Each number is 500 + 50 x the weight over its row's rms, rounded and kept within 0 to 999. Layers, rows and columns count from 0. Numbers have three digits each. The size before them is the row's rms in percent of the matrix's.

# q: layer 6 attention query, 96x96, rms 0.131, rows 0-31, columns 0-95
# k: layer 6 attention key, 96x96, rms 0.139, rows 0-31, columns 0-95
q0 079:505545570493473474418544454580564516598460469512608527472516489434531542436500524498601477577437564380556638497485495479544426458505494517509586490469514548484424478484483540546549592511489527522498475440466475570545619499526536512491435473488561455477477576520531413530457420501502535528
k0 049:479556469555479487494466440524498500553520563547483483568472387481404363494422552554493395488493566454517461428525464530546459496543580496486454477499553542439373528430497559498476534556532566478415559512476524440412518397499474546502548550532480501492451521459468585559482544507474573438
q1 036:534480439544545500510577571504447530447552432468551545433481535564529414524466554534458506417517455558453509509504517473492414583500479485395490507557470562473494444475542443453384576572536536604574530574532427531510451488531552442508549548531516494518436459480476498600570555444473557584
k1 038:443578509418503515495563471383569533418578492498528434540495502494473516492428466536509559432522484475515528507564507655509447512528517499569531537461492476631568469458559534529542433489528469524499540455529519472494522531502494461461561468432388487552479536624576509506577491427477432426
q2 033:501555553465360464447543492483373486554555466487459486559463571498545449481488450496560492507483426510567553479491458526571590583482435550437598534570489474555538486567474534504526478594500512437515535599551417461496484536427489519553489425510453491499540570480606482555503501533555508429
k2 054:549512529561564485585484431549540538558444542558610520389469467463452509529542470470528512491538477472471509413352431485513559597522469549462502486419524491476454555477424546473461460592512557506365582469511483514431524486498491457454525507568503587474477528475447459444420533526516543493
q3 032:453507502529481526553521491510537502465421490495491566572477511418415501545474392531532463484480512556461590537626508575454456554591508501456507572485452442448464463579468505439460513576589456498553534471464473457447486518408575499578530481553440453426479558459553466403544489536512395458
k3 030:488544498505518588536612513476450540420509431457433486528568492501629521434507549558462478512483506441521527466515500526412580506496487561543525498484548459430525401487512565546489421438481420593493473511515477532534460441566566481370488460480496501540598509467425556587504463567432506445
q4 036:420490494407577501455514540451568573547485562485438492428462528423468519555473493411504492401458469515505419468469485490455469505442438519577482597573557510451536434374551546481480617483545447550540489488546557512424402519473586490515506531535503533541555457493453524445466496595519477496
k4 036:459479460514512456524508450518379488517493449520546500479487519483494504432495524530561522637491536506460510561424590510527520564513505510496558440416425532503582538506432447555534531404491563520556429406482480478592529548503526531535516499495462456439372392486486485467550429398516477599
q5 032:540458472555475519556563492601478514504556471508471489523569502451481463353397505461536408494542512508476536494546553476559428547487506417574530433447486433526453535525466481579465472531475412542530531497497513503505490538492449590542480616523464576525456572436491522614492534408403454521
k5 055:437437526452557540491418516453570517506544537473470443490477501621437504511554419432482527475559512550491437404475478499468503439498508467538576477547499468498524442412524529449464487644477504466484534516383454506585562443491598501494567523499447484421601380529495536510444491458467480498
q6 047:542577536475390502503613481554378459552426508400513592588426531458469542490482472443584523505492489520503522589519485571506455492525394433517536495493534547501398416592467572470486484500489559501570551434525451469482535500506507534460512493538541543464427565539547479461535471564554542526
k6 043:502526489403518590560492497392482561480419514482486419594534556440486470478453445466554519514477503425547513499511534466434409491432403548585514468486502403524542469415548501517536466525525445550421510425584517502459460571538488481501516439552425456596579509533535522535497451596456484457
q7 053:493520455503506440430517468638467522487619440518583528514492487589552525446564526604490507534514526474466451526446434491544572533482476429457539469496450474558474468541454452454517550582494503469511429546512472530566636458415380478467515472483489451522448525469494383484541450429495474463
k7 056:499500482451519484490537523483535443548510549424619477513491492566466388454640560513503464516583481400495544533469468611529477536560524434466603480524550525476464503491428560463448491470412489456502542388503519372542486457491533492485562469563482551476544476547507531533410564490470557501
q8 094:607551527527424476475449469576453424524472489498546507524461515529579570389490466530508537561577418442494446522483461465526551506490484503413508519457440443507361534617492484519536421521421530515522504474532508515562549519534478503457453487584563502535457562530531397519560534446488625496
k8 044:623601444512534521537483521575490507462411472587416438593521510532485473536434442591522527481509476476446511520580460519530548493608581540574456478557554474540442495579552522499533446516502459505471529582528564452437449538497465495481490460552571429484405515546528474541528593509464519421
q9 043:437499509568606536560492497493570437416595481536567607445459491533536508464547524569428495535499605627597524446478501467467481515467523510469507547446487534413484598508546492506542548613511501558450515481467495591503554502512479498493456566404492483408495441497519497466477455415499452506
k9 052:550492489628444427445453438501490514469537474568483496422512511588521514482490444590473521469533497465508410476478444606589567579503585538368485499555448516565512580581512428458542468532398427477518521530437513491591556513509428475453481515479550450493486456490447461511473531449476458521
q10 077:521510475502506481585549589527514484428531589417435583510527515548473463553501493515426459527527450603545466453514499522536538561548494504508536577517601509606527479507580431472616500485485451502496496500461392495474425556512455530551563535472514437479464426502468473395411490491548378491
k10 064:524503500496431355528501512470510525486538566561538553461521524510483524522438454458514513497504519500471486498405445595574543558543562539399523494549456544561579486516523500469589549476463445489548608402391464476478483556489446465536478458536490486557506392462488419456455535424614472540
q11 070:381436536469581572445553530438585577506575476549503460492555480492472467544491516437464475452434560541523551486527565505442486471454509481604505479535554556423604445342493523557446578510599505518453476502461503535507539474471506490493479533429484500470518456424436583532476432522472454535
k11 083:537498473439423393523552504444502493474582564493525570578544532482493526481465466446529422516459540468540545460449517572568521567460516445455504483475477512531570465490567439506583536398512513527560572390441467494508488539495409475558472428527440470614524456406474429501420488482601472530
q12 120:465556464589492488532435445514591456516476540498526476520554501492546606558470478447419563493496574579447529592453473517498587444461539425515480572456467466513443444573432485549498495472428542523435504429455504537469477487640457427523512444531546498410546457435545497404567539535470463499
k12 152:498545517604492513581494442555528555455505524567513526481430474433596558561518504498426598561449537520573638469508559588479501471447549452477396451528520561557425452570558522482469378551520547422443494528453496530510467531596489488506512538501460569449531505456497503500568543488484484478
q13 123:593485472483479540527643443450524462563511497560463436477620490478493551465543365490500589569504487520562496544405454539397501478483526389498535530540484494556491569481465598482525554521440487472582544538531498561461494457435542571514510483443530497501394539503471470525469563516493451535
k13 139:587491476572453570473468526509513516563531468463491495433523513525452495489521523385614443554521548527472539483450502466434542563501443395513550507556435427506576454558516492453588544560454558471480487595496562485403458612516497428490418524497502470539420548541479517391502419484475509467
q14 115:534541537473536500401508558598486540474482470445586491492500531546563486416445507473447498367454562493547514532391509500477468553505558560440543512522552480434447540562468498554575593510493571568503435519509534572536480463506478504567583515439466511566527491526417457517631570459477433471
k14 136:549501436449586511581537540498434456484454488483566485526469548500536463458424515509425458472530548550558566512385549581580502485508549532497438518562524552512508458478478541586555569499520549518417512529646449410518475497490505558512510606455525489521525597547506462423480504404538575458
q15 116:415437545540606447490460523487516536452507373463528542571466594510461480563521529418489570556534492438547522520450467559474565479594488470481489546536406582592499488504526421527463528547553553552513597592496438425482588511422403474549504451486477515459545487543468485464488469535506497518
k15 145:419435566473548411519466406522458579455541507470535496522547467459413510412550548510525564421570476453525528505411442488488616531477606486421557565553484460481461418479461501487540518508485574511455575465501540499541466483479512463421472524487496556448491400466442406492415552545543517540
q16 100:501472501464497442530506560445449413468474510503485440424443471533477511428573600565522609495572493544536572516453481509474448458440509620479452487558494479567539525530467454497494437537503586498581578531450559575459513524535535476568500418595574493515422567535493581593520512478474578478
k16 129:464495480550616602536541503466453439507505518480531456435502483524506506520495506546513547461510497459497508568542439456499539526589478579494571630559544494472559578493516450495525473401474523489441453518447497537512557487511568511439599466500529557374481581620565519468469417496382517492
q17 075:478482544573559514483547553534506571491490494603453401507442485523502464383530576483540526532440470585467540593454552551455509431509533480489433514499465491469513415431469569521524388551556516482456542457417571588566557418462550507596544455498464470548542507512493541456459408488525472449
k17 136:488535497512569473556402446459508524412559537498552437470520468556490466471484517470443559497464476531475524520525589602552513475502515490468562566572562492526580490496506572538447475393509486452452489501451585487464573428485503433588457548421545527459393527583576503607516404514539466444
q18 113:445525471540517523496507567517480560385598417388517536439568536418468526454542431558498533536488511467520487529564560476516430444584494500523432514403559474419430526407475519594516485557379506444492532482481525594468436513539537510517446519572427489478464544476514474465462465566526496449
k18 139:465463565490489468491512538569544537483544429432493594417479485466496490466481443582486494422500522438460525562444493533482454530492494414483494460414503534525501553431586528407430451479411461643522483499545536471418507455630465540551546557503516577601462579527555500473473498542510461454
q19 099:460487517472474447527523479587394511442579560521515580593503548584575496541543532463511435477514557459575496458521555531439473458469612503520500409449557533493482411485437460476461457571494478544568566447438482491480525606508566500456543511469536480421421543602486443558534424477521500545
k19 129:530441481462482517628472499535535432501545534418469562532435544488592575501527532493561468548513507497453450513399542418500554390498577498467505486484562497434496509505540521451497566446429510573498615418409425523568524434465461551526533467465456515435575530527523500564513460458400477464
q20 116:560520390565538507557572500424417447493558483522465570546391530485462448436509531470473529549562475549402453559528420475487496459523476452450452472492448373467437460455499433497422453506544495510533472499538601472526458487521507459433443500477431605582533471460501523515535457431483406498
k20 144:493508468572485501457481430533377548437505565482554474532436518467432508534558429468441486500550393579424537485549541556444440523487465537456482464533440505535562527457490451529463491543476460548491412492546537551563518480460526475381575493494495537528459521514438510576585553552388380556
q21 105:531406409477467447464539560561455482479449389482502444522474538420592437457406567418519479524491514516435489480512477578481485551478422533469466515439533466558501494484468511475450584464490516413491536557405508497500527446520532435433558538541502441451424463462546339479447529471471450470
k21 137:519452414455538473485531489602439483535474537499444509495489487504498433542519573510456451573572449436421598646396544544502473478535475475451491493455499522502607517447541513546458553529490522478480426414531417556462534501568494524563419577532521399476461453436462489462517507453417549522
q22 123:496437577437577523527406476566529475432456544535519561494540376449461499517472500507487543479505484460477458409534574566454492513501494498649440494511406466453477501541455502480567539478468446433490536537440491448555519436537487545606454470505410525520458524481525524441470518352427459527
k22 136:497472450494435495505501562498517466433427495601515452454530450520543559520493459516463482510490429444418443484482486473524551509534573505525495536501582489475457467496460507467552473523522419536635405558452539418386611469513542454643454511464419482441578489484419483469470459529415517533
q23 102:615541491560466480551484537463492495449538500434513528518545501521523559445542604491343470529401386507433478460500467503434456613492553453456519533539468535449540562482514477478546398475545517540478524516465436471555469515503547535505552507529483357477489530530482541412474473570560579503
k23 145:525532534546474550493538568406480520441489549482563532605443484546520473485528518486466522459472528461627549436535500599533563527438497354504525480429458465489527594535518517484602486414514421537546483490465475510508534389541544525455464413587496480520475475511461454567479465522546568411
q24 093:527471553481451466591418535537530532516476613498455509552472530462515459429482526609507483462475563466472509460501534475538585479622499411447541578485612521592466529525516424615505500558424406453449486464481570526499447443386502519557525441476554470544531500487540494451483529464526473521
k24 148:470518501423442433578393490502503535506569553598472516538500609448501433457369446553495476586521490496515495514519568508507465627498519430516533516461516477526470465491523427527575516402507577493492480486523559552477520536472456478612569505510433525567402507478517493522541458570582556549
q25 116:481438395500506550574533449525523513424507529551433524468410554486512535531564450443468371415445453411526441535499452454433477448428437492565398562540435601456512512541385437495481488525467484482494445462473553481547508549505514428506550511466558543507440520497460513499482518431600498460
k25 146:461495524506532560473520518492491462535475513470450566497499535428578538453641521453501456542492410518494524460454608514459482487447527541537500523482501479500444509583496467492466536464447445504336426548446498443442492516446525509562577469512620584497536468439438462583476422597512447430
q26 122:421455465526468484571638578414492501505365520430422460460510452569497512490467458499537460446589457547488445405516463540499555499483525523487482472398489498465533490494502498563532512464398593436531496472453561495509444505494441554531488529495500501562487583493427468461567439561535417591
k26 153:468541478563534489514611438446482470498540519501504468480501538521508455443538411521430466488529567356501462472429553626467419542504407572537482469490462481509535492556570493491550523401515458487505473437530562497461466600495436492530490511595465452508542546530575516410492450532416441584
q27 108:484458515502468541583440502487429409516523402464467470471517441510541425542517448415478420407509546600578467522479603463418503509556552489480508544468483450530509523455514430417522475488661472535534524469523559546524415515551533569572432597550534536523547453530517513512476548529494463524
k27 142:499393435495463498435520550467510505516424444589571540444461602606481497466491441541495538485447515465456510510548562466469500561569513489579533406578419421526529518474450507438479468469473480486474598416485476474596367531475477516536535534594513550459545471547466477531493547483565484574
q28 119:513514553523474477382497557459486486446534568451462492476477491526503506456485423570407520577491550490479403570570533490455648409547548515477436546466455475537617478560499524515505420434497580425522506512501480442483499496481513517480608558477448483488456494453452555497395581476507522416
k28 152:451423511387470535452488478489428566445521476503489600566561448554569506411507448498425531496403492495525567566605485598559570485479497482478575547509444516582545521555552512504467419489459473411533438495546575498509488562546505535488513401476472500522507450573531495450485517528465479384
q29 120:527475572509525608538482535402459485433523539578480440449414537432519450447568480507463519464447566568496599548535525438521564583459439585503570444501469451446470508405569481509429517533389505527541517554537446476476549514507482446492504460434506403472479526359449478489493493515509495517
k29 150:510612451493582588531470466447542492547536440473524499589445387461453438503493498494430483607444415473604559494540528441467570607483452531488523496454506489492584492480479438536471497562404545501551506408509486519500594499541559424534586512448542476573471526467552503482526478440517502516
q30 097:506480486565568438533528519571429541562479518526470475478524526516525488485569473427485507401510466525593404502533547500423463561585591510461456483491542455429506454570459518512376550529470493501605514477531443442541427493542406539494524379509438508524408511453584511474455449568489552467
k30 139:547448434536560460458551504559481498488528429505516486554481576524471561495622502577533458505516526580460564418557518424484519480501517519532568508551504498507561459577578563456471601490486420487575541395515570560495472386539430410525538583493530546510528563558545494478468484528435544569
q31 125:454490424466481495513506460543513500529574380579568413377422476476518533531523600459505524447558531445528489492581540514449536518458495476507490494555505499476484511611573494524448505463488455491510574438511470430408498429406568518532495475534410372512479541485450593432528511520549471450
k31 157:509513458441611538505416550612555575510469419453474524389484521580518446547512489569458472480513465596516484559502493557545523461502581485509504518484471423513475553517524456432487488480528392420538527519471529381456513392489569439448521481480550564443471555488490591473560507522519544572